Each number is 128 + 24 x the weight over its row's rms, rounded and kept within 0 to 255. Layers, rows and columns count from 0. Numbers have three digits each. The size before them is the row's rms in percent of the matrix's.

# layer 9 attention query, 96x96, rms 0.0855, rows 0-31, columns 0-95
074:153111116114101097154144182150122158092105093141127135131137161128100127125125121119141138148116171158116090123159117134115068100163133114120181117135121155140099093101150109103137124179128123104177122103184134142126106138116142102099155104127113143157129135116141177142129110138101174108
080:136163126112126120140122161122122179170108111118145142139108121142120153145117107144126125133155113127096057135171121128120107131105148130136192119133122155108131119100185137128115139161148110123162144152144081130144100135135127135121133090136155148156083127094146115173135085079146178131
098:147132151129086172141144149129076164130169147101167116126087116105137157133141142108104097129116144144123184125151181132085139116153088116120131117128109097139173107093159123114135126141121149085149115116114153123151128139095108115095109121114141159155117163115148166132165094153105136116
099:118089147124122151154120105161117105118147130119147116151075138109148116155133099143112156158108103148123132153148116138152125138114120176117162128124153160125134159101106095130078155083153114138092136135089135103174084132125109082083131163131127099167165137093100149115130168128107130117
075:128106138118154105146151105127141125140096090118167113099128149126099172120125108088155185114098129113128189129110127125155117143116127132157104120122136202131117115141113150110139183139118096152131129110132186141144113187133160124097142149140112125126121135103115156097113101173141140112
096:130105121129155150117147086159138106161073115150071129120166121140092131157112131102127150107141122116152116098107143158144155137140154150112117152125150146117118182158094144138124135118148159148129133127160182140161130131156128145185135133141137112056131135162132131103127169100156109132
177:155144135144097130157117173128075136126154152109199121132084145111142131086134111140124088147107134166105148167158142102112115141152100088135145082128107112131145094099145123111147141136110126144152124151077130116123134135094118120087118106106135143188122146104142149128145102156122162121
088:145137149112139145127102097135138182135111130077177108130127131082115127114147160099187089128168144124131107090164116131113094138082145140130156122108115112128131117129104134148092149119131136162175081104157113150125090100155153172139146089132142101142131136118150103104130139130160145141
092:172101116121122151107098105105159123159144097093132092155098135137119111177137151115174153133180081117157100116140143130104129123125112153120119115085117144124123138126132120130092137133110094129147145130110145127194103131116115091130125131081087116189151116160078124123144109151139127117
093:153126100123104148127125119128106157121085147070121107121114073096189146152122129116135142128092121105157124080123121151126119113118124110109113122117121149171129154135110131161093035105130131131105096119096140098096110085115155131102135139118131108176141117113115138106118145139117098128
082:146066106096130184137099126119129118146111117111099113128137087135121132103117092099130164125171152134130141159114133136087145101121122168129140112097126103181124151123142115133122099133154153126099130123186165081178131102110156144116110127142162149118129146093148154142098088103120134134
094:136137154136131124129141145135110094139100125089148120117151154121105185113110130150104133138089139177106148168107135088138106176135147120159138081126156135123109124133163139136140174153097090151104145165121121153069161130158122149187112126103120121118111150094150144106094131142102119138
093:084145146159125151164121164115120093108159149109117150157147087117127137126135146146115059138118158144123190133091130157152097147134144105124120124102147123121117146147128127161118147093101096144122122142114154122081177144097106150146107114145097108093140118073134098129141167124143105143
084:180109102128139103103094124115098143150076090146136109095131152132134148108131126179119156124140126162107093147145111111180153121177130092177181141120137107108137129110123111120143132146122128146130160140157095143117070125165125151123141119162151129137173152138121140087104136145127151113
089:177145162153118121123110116129130178136139119090093141101133144157142130147089175137163133134129091114137100106134107109121126115149101084158151124117107149148121153124150113112139104144116107123142103175134126098076146134157115108107126157098097147158159130124155173135163128118129104054
105:115084149107085135111093109128103151133151137070121099132146098121134079167123138136145164117184123078136211108131125143124162111169119190129118135112147110104108152126125138127113110130140127102129109127149113116122146106114111119119115133097154126124088126107105166153150155124116117116
100:137101140123143187112082100132121158120103124123124151127121167088152136188113154111135132128128097141155164118131129117106119102137119123141150121095148137147140122077144150148074074100145108110098117077155118138141101121146134138139115137108113150152114157185143166103126114143104087116
098:118168178107114106112124120112108134103153087096094087100101103143178135149118088145152118141147089131112102112138117085123120121123110119105109127128134130113108086112124124108129163092152104126070140162170154121125096128130107158141148154108104134143164122129098152135165105113153154176
080:102137159115132132108142109141108122112134123134145149143134149112171087157146172102134108097124122125131155133128158165106124143098139110146057166136131158140164140155122156069145137114111131104080141104160115104141153153084095158101101135132145105117168143139102132128095167145109152158
090:171091087119120106089125107122136130141159109149100129183101125145152148150112098104102145124137119110143174131119130131134121137119147105114114136139151192071149127129129108159114103126153092125141128130175128117095130138143112164070141154114141088107198123131137119099118149142126154142
099:124086108150134144137141120113150105130114140131105132111121106133095128157143119130116130146091123121112182121087145165129113150137112150140162145069158124129124124137111075122067094125102095116152113099106146132114154121090082087147143122128073120090143137109098123156090162154100102133
088:172099115101137160146106156140113131177173143139116111122096114135130090131125130142138112122123141146154197170089138160097098147124167120157116122080113136154128093133160114128122140150112126139150146104100134141080192100116129101108140126175139123149122096102106146096138142138130120143
086:135135150116122145126099159118135081156153139139065130144150070130113101126140125154129105116096092132144113151142128134125136100117124149139108154151080131135144134126115113153122157127126078117085162164181110124139099129141153140140148155132106120201192146145115127097143122112098127141
089:104120117126133103123118126093132152103136153101123140110117194104110117116151170136165154148125137167107146136128118150128125132130106078140114130077141166101108147155094148082123145102095104155117095126077145135128159120109138119117156090139115146083135121086128089118127163157172155121
096:164121163081126115165137110163139151149122120155131121132094175140190110152132108126144157133112146148171144126101119106127103156120108118130138139140149167175147126133120154135159155124155139118093136130115111106136060129126104126102112158113133119150134128101144193124103169130078113144
091:159147126192114184118169108069099168146131132126106113098125151107150121179144124135144113098113127085136126131148140169135169106111153132122119137177129139104137118115103120125143099104117134130127080111119151127072103122158157114140118160184114090122106119120128123120139147128125139155
087:092135122121140110143146113120152183129052138069122141116124104130114149109127108152154112129089091141141107109166129147173104132131092144113149126095106120103121135108096125165124073134088130158140096130156110130127123136132165104151172136134131145145133129108128105147110167155109093090
096:134086151109126161093095097167092177118114095116135126110141113115170145146121154123113117093123094156136106094158134170088156098128152125153143150162120124133144126124083133128193118123098093147132156116162134120126142104120112115094103119132157112114144147138108156108100174127108112168
096:140144143129121106153109114103107134128144101135161143118130134121111139124133137151161143115146172150138052113161106083120108110096149132099149149166128132155135135123138150142191184114165179125171136127133118128141081116151152152088128112111169153141129132134166133094168137115144122111
086:118138123175145117118130163132138078127068107118132170142130121141153169093109145097123066111153161144150125108115137138120139154155122124159158133144129148171151162169138123114142143132112109144143127167122101149159121110137094146177157129162166110113154149124141127100122148143090166105
094:155138079153117142117136133145160158138146152126107127128134113138146136142141087133151125120112126089138205139107143150166137093111144121133149191098143094081102122155107117104109095130158130110127116088182149171152140157112131132173146097126133130137131126122153113156125145153105169116
078:156136152156140137142098126150122176106156150113156122118084124120130101109120120148094140133161100153118117123132097097150146158175118083124172091111150100093111125108126141100140118108172114165105119137098149082147138143098090136106108098122052140135117135130108141108128108093104139125
# layer 9 attention key, 96x96, rms 0.0784, rows 0-31, columns 0-95
085:107158155113152143126140073093126123154131140143096132121123148087122073129098141146130142093124074158100198121133120132157158139100096141119054101105139139121153127132098160137140089131070126127140139139130148099113127130149151120146115129101157123176125114129118103131138150126120106123
076:140120141122122152157132121140116112165137149110164079138091096114110163137124151123121078111155145058140109156159132118092127107111102091096146138119154110154151122140140108149151136144159137142130128149126092097088165138120155125125119168100159135178103143193118134124107103114105143132
152:141137139083084128139151137144096139185146134164125109128078103092135121156169164137137125172110157114122150156126140127108139085130078150113113113119141107123149102117139125113131109098153150115118134099148113140113098151069172114118120159100114151155145167161138148155136131174099125122
093:080103134138152123148112121162106155062130116135106086091113168120203086096167105117149149145100108138143161130105105176110142129160119122124112116138170175139092126120108138130133116110123122109115132135111128098130116139121117091115144176113113144149115129152113134147118162149133090125
092:121168140125143160143112176143113183130127146119129090127129125119109119117136133185093128125140143143109156136153140111119160130120134114103119128125142080112141118101170140120098076173082150130086094138115115153113116107138106116193099149109169137172099122129129140141155120094092133117
117:089154107168137131127116123122166124131129106072138181144150147148156112111096069128146132102148094103161140140114134126135103151120152141141120174122107145161126157155103126118169167153159106114133137147127160093114137099148139133069143095162156118111134121099112130140131146120176150154
083:118158121104093136134153116137100140149128132152108101104089114103141123154142149135114114153094170115129142158115150143103141084148092143125126122110182106119122105148122116112134141100143160089124109091133123111079103128077170124109140170097124147143144155143136143196138168175101122144
102:174128146095153139150126106114143148146105120124130158138125144139121118116095116147101148116171079101146090115100143108134112149115156076111125123182091151137128158151121128172075126129127110159111131153151136145140141153177124167135133122112113134099087124122086119159130119099115117195
099:124148137081089146154090114146123139130156121124136131104135143115170079097116112120131142139113126097149125116100130164116122125147108188111131123114142150135109106118114128152089122093157140142123148140102187109104104113091144119110175148138102153132153126154068140176160160141156086141
098:155114182069119120126107141138119163127135103137097095073131121104155122187137098136157163137111116106128137100116128101066089126129111110127106141140164138127118086113093161133175128135138116088133113126157124085153143160150111129097131152141159140116127114134109148103134094132105139153
089:126130162070138103130143108142145147134138142113130117117112138146133104133138096127092152117133141093112116099106116098137066119153122141113128171123131105106136171131167162136144072111123125084130132120141100141154110121104165128181113126146156129191123126140085125075142151089092111125
102:088132121193160129111151130116132108109082144144100134122101132118083116115102114113098069125122128143114083133144144140184123157124157106139132104125133096116161117092133148110179158144083107118155137127128135136134163126098124178154129148102092119119133145106148146103120100117136166091
101:115136125179139129102125158101153084145108130135151140099125152061084152125141138139152099108112156134109127120151152181132136126136142087132103120118113122089143128101114151103152154123125100131173125143140125106158160154151126112176113116115130088068082118104140102126092127120121161103
090:133119120135158175119145085125090164086122106113054118122128136165111112106099086153112127136164138158111132135158141048166139127127133127157149112142109123106132139118148158136102106129080109114137112127118131129144125091140114130140169139147126138173149128134131134074132092121100125104
089:126136147123112163110143131136151150127113091145152103127130070171130080136092143171178117142120143146135151129161110114095130145089091167116134141153122118133175122097121129151117113175117129101166175112111142103125118140160122132157108128107103139128163095112119156095127080098126164114
110:122157127130115151137140133169151165110133109110118100100150173106147078126144158179182133121158119140160142104125128161091108093142132152106112123116109125132123192098091106124126094178152126079135131103147128068131115156099144129134119131114159134148117116130138153131149131135143085132
105:144131131092127140106123135113101198157136083167094128120129108125175098128120109135113152148150110137114160103075116119107174103140154128090114105165148149149143116150117150143140137102107122081136158146124163067095092127109155168113133138132115148147154158121117143110120143114125115100
107:090109142100099131092123106142167171160090095089142112171128135102178086150125161148132138141112112123143118133137120089072134143119121150162122093151130121110133109127096132091078092162120145155121142159140155120123121129136143138156134123139101176168170131129113111129119143120172127138
087:142142098114096152108130128135129116130118124130136126113171152134174116113123155071111128120103129144137133140126109130122156105166126140137126146123149126141099117171116123117148174094153160106135091110161189144088134125153176113125126150093143147077173134098145131187135151187109124129
095:143115130147102138094106124140059132102143129102130081114139164110134089106113142136089101111096147176151150095141134083091147152131113136075104131131111155124142111104133150111150153119085149108117087138102157108118120157170102103134137134121144100159099151145146139079127122135131098132
098:089125107164149123151112173158135126104147138141101114082144171099142123091126138100136138148101142131143153149098114184130125093155105106118113118081158114093109112095128118144138130089096123107131120115107158099106175148110159080104158165134137110117143108111106105138123149153150085129
097:147109136153132120168117097087192091109089138090124072085117124105104147150114128132117113122132196126141132129117126159128093092100109109084125117107139104142139126129118131167156112113104112111141119116129149136167132139108077120177126123130148120104132108126133137095124135130070145097
090:112100143138105143131067095097091116142094097114155148115133123119167116148143111076174168142104124101103149132157137079146138123117135162097134124141150142131148118074097175106109105110127144133145120118142167167146081120121160123154143124128130115162132120122086118169111129146120145099
093:143141097139135142103144135132164120090167122169173159128132154115098112116117150129115156130139165171124167139167132185118113153151118109144133110127103149081097166166069108145151121122128096142154129152128132156135184136104093097115151134132139147080150134099112146116135123126149132121
103:128132121117147108122148114118128150107133115105111085101083140169183090132149123110103127155067126148152129119107095083117145115131097138118093127113156161137117099171099140129146139159121139099107106101136129083099088102140138125100128146105082173098129130130103148154133143133091104162
097:101096138166115141094111109158117170149169101141129106111133124164114164147085150090185157115143119118129172116112133122108120121110128080158108135143130155153146122160102133132142144112106118120158093102143132109102129167133095119128161140128135114087141108166164108114101111180124141172
090:099106130115127120129124177130105113106141127142149140114133128131139146135122094101164160142110072120124195142165135167097113148131130100144056098128091113129094118102114130115119113120130092143111149122094152100141143117130141114082155156123125168136117140118092142161132089155118149181
103:149113118130119136112146130150122142077112093124114101119137146128168152095093065112174146151121118169151127129107118126125111122168098098120104106146135117115091122100125117167123170095112109060130115088168163110121127135130159142135125137106157137167160119123166137182121112146121137124
095:135130145102145140148157086114143158159128131112133112173105132163115149144126108161103127139153146091134094135142144073163157166103150133110136134171099178124130125166145145141115119137141137164120132124136099137167087124145126163123069087119093142121083113158150141132120089087121124137
098:152186140154144144109132143160120064120106124128085155116131155159132164099146117128094131135091124119074067157165137131148138130124122092144142127156122091098160123122151167151125156123074114101133133085160150147115141108152123154112124134117102086113132127108114102120107127135107120140
096:095131121113124098098110141109117099127137139111117118138153163110107129077113131073123146147161125173126175162119157167093147083142115143154117163086123135134131170132123092106137125117105132138110065119117151088090143150136133121129137129155152139108152130125067136128133125162138092158
080:125105136140136134094122142151118132120113133132122116129089136071124100103130123202140132152159147153158109084104095159137159154123117114179178122140144134133104128112121100144077109170101127139124168138115137090108120097147116155162148123110136137145125096113123146107127171086097161109
# layer 9 attention value, 96x96, rms 0.101, rows 0-1, columns 0-95
113:101120076103122115146127127200133144120142102155164129103126116154146106121136130062135137106126126110135114155131122135107107152120128124122136114103127130153146132149142104125187140166164120137151121105080148075149146116112151111118123199117140111093127142092147106150137129105082151154
100:124162148146142142176150123087118118095150165170123197143144069128125140112126128145082142126078117134154142151146126149122132170107128113134098145125116137102122149136116142133133106145095107139125091113109148122140147110132147107086135156133107137133151145115089110143132148084086164187
# layer 9 attention output (transposed), 96x96, rms 0.104, rows 0-1, columns 0-95
114:097116123134117126141127133120117153087101156108156145125111160087124117178113162141142141148102173131122102105127096134126054119101109158147082171159135155118086132143177147124170130066139142141147144131098122118129142114131114123108128088115168109099135103118155154121113138117157130119
096:133114100140124126117144110136146120143128118071156072145120174146143125144109098114172137124132132093115112108075208119145085088117110146115121174141121160150143142168130124103117130143113141108135140095100124130146118129065134121133176129152143125134124112107158086112120113158143119126